From a checkpoint of a small transformer trained on Wikipedia.
Size: 14 heads of 32, MLP 1792 SwiGLU, vocabulary 8192, 45.9M parameters.
Each number is 128 + 24 x the weight over its row's rms, rounded and kept within 0 to 255. Layers, rows and columns count from 0. Numbers have three digits each. The size before them is the row's rms in percent of the matrix's.

# down: layer 9 MLP down (transposed), 1792x448, rms 0.104, rows 1452-1482, columns 128-191
# gate: layer 9 MLP gate, 1792x448, rms 0.11, rows 1453-1483, columns 128-191
# up: layer 9 MLP up, 1792x448, rms 0.113, rows 1453-1483, columns 128-191
down1452 099:158140106106118135134119111119156099148165149125108104146103155138195119111147139093129086143123095176150155105098160136140135106139167130080123142123120128131157098141124131108121143139109149
gate1453 099:086156142107154173160144129143134180116148195117048116100131143120101134086127135108102157127098150130167110138130128128090116143143159136163156131104141111102137101165116130103136139174148098
up1453 099:125111130159100147080113130113154128120111125139160134164116135094150150186120153139101153089109130129100152129091142091168144103139108159110096113155146082151157105115136120148111148155132165
down1453 098:135169153113138137133128096130098122120162144104137124099151163123120107124132137112115119176096114129147119130102119126155129166153124155115125143130065079110112120121086132116151129113123137
gate1454 099:117090136135100144097154111127112096126125137128115108101138126101127143146099093128075145107169071117120137123119096148142106124098152083126146124122133126150198100118162154089153134166114126
up1454 102:148137092202162170151158144101146162147086168137111109124132113098149128121133118152131130135078130128144099115133119106143114135118132116113128111154127113117103094131193103115192141153110130
down1454 100:139104114109166106149129122173134081125080125129142130130169137153133108118152068148129129180182122144111146153120189094153164069087156137108126132131137112150127100114142097128136089130131137
gate1455 101:110093119114150090128132175095107075146112135155120143149176118077149122137135163103142106126153180136104056120135138134149126121118118170155133173119141121159167115128139123141146136125101121
up1455 101:101121119131153146136115135142131163160108154150138129115157149085123166110147119125140125113123156144130131136196124084125161140183097125089140054089138101150096114140128144124144086147165074
down1455 101:164148143138088138111136139125119142113137115115118147134080123165139101127163148117105116109114144148108113146105115166140095130123124109101101187100102129151144174144131122136085113097119123
gate1456 101:141116138119109173138120150138141149104091155142117078147113144135116141064097160119097143161157115162102136122109084122094167145165162160175157131083166161191128060169101095124124133126096113
up1456 097:118110123131117126078080115138066114180086117157136167137152122097133094136186160136147125145151150168132141149096154126099081134152124140129110169104133164099157093121142126116117119143058106
down1456 100:121157115144106151179175097105127147127136091079137164139103122139087155168114139144122109105131106160127176143148142131100124129122153122096138149148100049175121092121097131110084124118145136
gate1457 095:152101148143170117109130163091174140115065125126118120130087129153104131084110130138142110118144145119151088118120144112098152166152128120138108168121107094151107110129121175118129163103174140
up1457 096:134185147178144114140097159141097098100088110158098141152140108141124134128117113107114118144124114129094104151125110168150133172154089128118092156130105117096151100113137149137101135126162155
down1457 098:164093136127138101139125138139130158145077112124142123090107155147122075121115129182177164135073161101136147116196123100111164133098131124168175102129089133107082125154096152125125106115154102
gate1458 098:137149153096146109138123136129119141113123125146140167113135121149120128094119123161167110122146089152105148114165117136135085108166106094153105098150092086112092145124124089148170139150137140
up1458 093:147152115153125112097112143158123123132117133118126137136154129105121103130105156154113115124126130109148117167143123160141141091103149125164148135097121120109156097111096100106158160118143119
down1458 094:111132094097148116101120124138127109115141111137138105162125106109140139101154151113131146144121129198147122128133132113120122158190105202121131131132124121153138127118149114112040123131147157
gate1459 099:126204107177123110093101100153140133124127113118149140104112089133102126145106117089109131114094160164141194115110158132117152157147129169118157184124161117167094150156107139108151126123157152
up1459 105:103115107109094089158150113124156103127107114115099159170109145156162127127127100138149090166163105107118119124131124118108122053156161088124121119181111122122112121151130110153099128135112104
down1459 102:184106173106104152122128122086141140106109183115100137161085135173120171144150120166150093142154141123170120152143140131100117146107088163127157138134124136115133135123124128096156142126167129
gate1460 096:108110167169130134111164135111104126106109137136121093148123120157126138098108129140138117133114152103116100108128167102113132161137147162140168120115130089091149126140146153135105100166138122
up1460 102:117067102129176123106095137139122120094117128138108107138098122164119154131143111109123111149144163143105132116141125129113146127058156128136143127110127134144149152089158104109122111077135111
down1460 094:125134096126108131170107123122128111099123149104112133103143176138136096104130132094134119121108131138136172073117087156135081132113100157134130142095173121132162121160123132117106078125142131
gate1461 098:121165108128126079157162082106164108117099125112099105108154164160130124127110164146146098098171086119171167142132123099135113113133120136132151126084119117072116133118116137125156134168124112
up1461 102:126184122139142191141108105108156089157119161131136130103148117127129109075166130109147096130160107129143125122086100122151123115152158118122118137140147126114141118066163122152149119110158118
down1461 100:121142130155180125133127131151178133126124096119167186113127154121137126109138097152138068124094126129098157110091116135138167122101094118169180170193121118106117138099130122116125132173163168
gate1462 101:097126161146128153084149140104111109172142112081139148125091129133082173120121128127129143098104131162100131127072104164091131137092144104139139120099159116103135150156090096106173137141107142
up1462 100:096161111152136103110134129107105126160141137100139114133139111126117116102138131157175099135144133124164098100132172127133117116082139167120194098151126135160129059174124147149150137146096176
down1462 102:137083130084153058125131083104125117128152110148130142122120128078115145133154141116165159147120139133120129087114100132116099127150125133136120107128144140110118064117109145137123133112163105
gate1463 099:135102110149108137108103157129105144122148151152144157099114117178134097138133168140106177150140130135097128118131106113131134146121166117150122127112100117079114131174136148106114140091121120
up1463 096:170176099109163122133100135121102161111196099120100130147131148122133088099122182130143121144168119132132139107156184135121107164149162127150159147142161122152109114113106125126112145122132149
down1463 097:087138134124101161106127107142142124132129127112122136103117101110092142124179134116137145122141109131107114115100161168111146148136189083177114099168114138127116123113148135086151142113152108
gate1464 095:149139093148107145142150177132122133084153144084111118105146094129129128124119117111151112168107136138132147119159135123149125168139142152085098108122065165105143143128137134081112133120117158
up1464 094:120126119118132115100192153148102144127091151133146136114129145132093106101097101114128099114131129127079175116153166099117070149128137166136148098084132083170137169123090116118167124157171139
down1464 097:146144109135133150155117142183079142089109144140126110146087129130123097120103148172104145143105146102110090140125129147139121129146112136092095125147141169149120126144143115108128123170158142
gate1465 102:116086150121166078134124094111084148146100143143078127116133096147108136110124133104079119112142113132110128103150113147132109114143125162148118108143172131123071093158141089138129096162157120
up1465 100:159155170173114121139125180131167151152156142101162104123079129137132103109091172099165126136159140132130133123126131120144152108125121123134144106091115112121154106155140181146132168163123126
down1465 099:111134083091131130140106120136157107116087074130140123153131130125100113096152084080117103115143109139163119089145191138116155129111128145092129149137145150120130118152144181105119113099078135
gate1466 098:105125102119160104143152121116105136157138182124159164098125102134121125135123152094152121104104099135167128119169129145150123121090132124138123103145119108097092110167143106123125168110106124
up1466 097:131143148151143096140126108162116152131123149128171148096160133131103107129183138123114131141179148125117126122154144056123132135106129143118123138142142134133111110092142109102163128130127137
down1466 083:135109152089105073106141122138111148105101131157157116102172158131101088168115120147102134112150108119128132154132138123136098116105153106115132079126126136112135163136078113118168132106147078
gate1467 103:121118111127153102108134148114126138108137148135122138113154156120092092126131157125162100130085132128130089153161093130140117118125150120139140129120116102119147095089106105119112146117165159
up1467 102:117138119086181112075149150111130137116146099099140157162152128159147123160129163109162125082129096095113171141161115154105125104089149120157118120143144137136170117109125134135131142080133144
down1467 093:144135181150098147146093110167129114156139138137117098097141133098119134109123140162126124126169131142141111150118138134124140149153133140119103142150096133134113119164116127134115106134117128
gate1468 099:140160105139176133168122169133106147138125128119093139126130099101109139148161139126121105139152146112109103119093138110076133152113143114130130099125126122130104149108151165087125116125109131
up1468 099:189181124101146116099146159127127117149123164093177128091098102168139164139141098122106143130124157144164142141106151135131127175127118157111130136126146156133189089147137059145143123139124123
down1468 102:139084175163116165145151109114121122115120129153121122118121137145081141108130096130104110118121164121116114109199133136100119130159102165148117108126131115164143087119160106052138147133146061
gate1469 103:098132107132119107140108140094115072136093139127148054146130124133093148132122138120122103097143140134099128139153155115086147141112139160093143117131118112138112126117102122116114115075153127
up1469 097:089117127086129118104083130191152154111152128128141120147100111129138107122144128111146115131136177122167135095165119146130128139096128118137116158123118119140115176074134139117107099160096124
down1469 103:147179151141161141130147144133145190140140126109176152121132099139130157164144169153145153088147106085101178110142153111131136095092071136096114160102088098098122140120115102159144127124100127
gate1470 103:132091127129123117148134145108151128110134138112133075126122146168120131153138153165116115141142139129139112113110139127119163155141140157098136121138146145116160132140085129086116108177142132
up1470 103:146110123141107117122100137120101149123114140183098125156139106095107079137119154090089150160106157097139117093131128119120172107109109073102143155115128106148137152140056117133157153123121133
down1470 102:063134162117115111126125131136087179092124162141114073110106149142099117129139138135093089139124154131117114139104126109174122144150132096127122108153106150072104119151146081124135166160137131
gate1471 099:132148116120116140114167092125133187160081113129175123134129128140100138133120129134127137098058167149124143102122145112138121117120155164121127162138119117093145128207127132080128136134139097
up1471 097:095098158161136055133122130165147069127124121120130088144131080128130137155107106109108158076131101163158120123110129120128120127159094107117140115133118140098078142132118121121149167094098135
down1471 103:166116125152124118146117084143102090129150104120128111142142173139113098180148106138123126117152135121122143094142084173147123110117167140109160123099161144105116135128144123152151105132127152
gate1472 094:163136145137126138122165135202112129092167163149174144104147134146128105078118119093168116120149166099127129171144138141117129143098097163111083150155123125151094118104133175134144123102111180
up1472 095:112087122154097145174148134098149132114164080158112132126114148154158124074105138132143149138109115076171121084192168095139161126161100143158122117150166140123111095139139134183131115155099111
down1472 096:124131100140150149112160117125115113180132127121137154114110120141118122145131099149161134108127117140124139130060138132113109204135129111121144146101107094130169163089126161111132104177149156
gate1473 097:099143136154165079160153101131118124129098149108125108124086113153104139108126139119139117108088132140114152110118121120133073150156135083123155108149129169162062089102133122109122102138126139
up1473 101:118126172109120110123177118121114095093123121187140130121126143126126122127120121169101096140112142124121110152116121140135078121158154147136089098148127154159088094072118180116119121133116164
down1473 096:124132157133117099151138119061115118170088119118128155114111146150108152110112140140136170116095145121160127160133121145100117151156168122118108128168099089115125126144133125121122104111155085
gate1474 102:139134126105110150104120086120136108147097133129109115148125091102108140099160151153172117110127118144093104140130177111120103104126140110129102150145139116145110124142102130159100159127139157
up1474 102:184151082115116163147118141131163120138137102134125124126089141102143160133152144128161144144121146125139138149121138110146108152147079125109174141120209136083121100136094181107142124091104113
down1474 098:113123121143155135173077114116166117151160154119123099120131110148107142076132131151099129101150099142119117136156151161131101106136135134104124161121081122083132134145102113139106124159131139
gate1475 101:101069125146163130147147105125120159059159117167100104114095132130154156086127107173131099115148154125115145107137162145081107183123158126115098175135121090130128126081114115153121150146134143
up1475 101:145156146154133105171111118125143109154175131149115174150112154128141083126102118143141134116120106127136153141153141152134118133128136149155139143124184156146115127116142153119096143153141142
down1475 104:149148114142122121102132120136150149147143131062124107103109181121100137125124126122109117103111154154134142149100143091092156133140137159175144143106114133130116082167185183134103131150146072
gate1476 104:153120132125099127191138189132155148163114152125086080094125101152146167096076148121076125121094126115069113110136111182128130126095087121103083161121101134091110165143107146123114124139141146
up1476 101:135120133139137108156158144119107113141112125122088147153178149109121101121113134176114164164167107143135160117126148156110135130087097169140131107112118144124188146165141136130176128154134131
down1476 103:155128134124130095117156097192174133100110162121136120129102141116115083154148124133146151113178087096119089108138112133109147111138092136108098128141089144096140176128142166137148118107121125
gate1477 101:142123142147133101122148137158082111113117124142156165148169158118130117124100073130104147126138138134137117143076143134159076147146167087146118150145081165120148121110163159095141119096124053
up1477 096:098141120151130143148153048125167112092105096110144122149147093152112104109091094145105115117114128145121098148137136120100118091141102155130136153126151106125113111145099122150160100149167105
down1477 089:138090136133094093117096136117129113135115148144165141107124191102115123132156136144134105087165109132101118146132128124146121137121128075162130108092121126128150139100114142128114166142147106
gate1478 102:115124120126097152137167118137099148152157108126164141112147077144168148137106112171174170122175101068121136097135130119171153124116111139099135153120091134157133124116092170146159100143069148
up1478 102:090109105160099152154121132135138128146150117156092127132133092157117114155127162136148142112055120156083147130136120114091181142133178163112154107103125188177160140123154126136168097120133117
down1478 104:130147119133103096126117140128155138116156145085130072131116162139151159143128113150121149116147146121101125160131166122079168149127119140109113121194082122127139140087121136143144118134100116
gate1479 101:116098135113152115122127113159162110128142107151092127138175141138106135064129113081096081128114107123167118105130160070129126119103094099135121134136125134106135132157140092133121141110142113
up1479 097:160154132181124115118115098184097114124059128138112168098155116127125165094160123136169131119128113111131116118128141065097122148094153120130080092176151120117086100113102144091102125097161115
down1479 093:073113080154106123116148166108086151136144137098083133164112146156114112139128130063118136117114112153120130138122110127120151094156097117133119101082090107119138144135173135122136116122122103
gate1480 098:104074111128126127078125093128108107140129141126133111124104124149133097126144175152158129124154139182140101095096098075084124163112116137136127158124095116194137100143109144146093142101167120
up1480 094:153131125119110117113156081126120150127105135146119138118138126137153098095136151114128147143127127136144107098124126137126067148129120159135128145169106155112163123142122121134138122161160120
down1480 099:117127166167098174175115103149142175154082109101112119154113113125135127102106118168157132117177130117191099113102127148155133126169138162085110146150123113164099146124141076097142117155129109
gate1481 103:146126147143148093126133123115123112125128118109135150113095133146154096169107136122152124186118140126098159107095138131169119147109104086126148106094108121146145121148097153152138140122126148
up1481 102:142150076131106096193167139150123138098135137134079147114147131164131135122123085151138135113134066131100175150160104080117157110139164129133150150176138088134095133165113185077094132119148083
down1481 101:116116120115159149135125100136124160140108138098119133103116131153138162161127177125150114123169112144148127131148127144059122164131145186126108094092114137102155104156124164141152138109102177
gate1482 103:112156164108076131166132123119085150137149155169151122183155100120138113153161129123138132094137134131161083132149112116110122158155131109139177103120112132113103135131093144123109134140123116
up1482 101:116171110123185121147080134146111121155119111125132157108115128113168171116124161145132121121161172122144146163120060123088135085149199122102132093165175137120116143131102142145103131129120137
down1482 094:129134153117154106152146164155146148115130119128138115108118107096086141157181134140163185123123136117141099133090113149172119101107155125154141136122132138143130126094141141123145128098113115
gate1483 098:141122138138108138136079094135158105106130121149128126112155169137119149110147143113101136109132143115126133133140122152137174138086133145183151101105176118162133136121090136117108108119139158
up1483 097:118141131149108116149110142160114151130120105134113134154132149087112153123097156132112136143127097093147185086109135117117104130138144148137118144125156131143131111153122154125155162135125152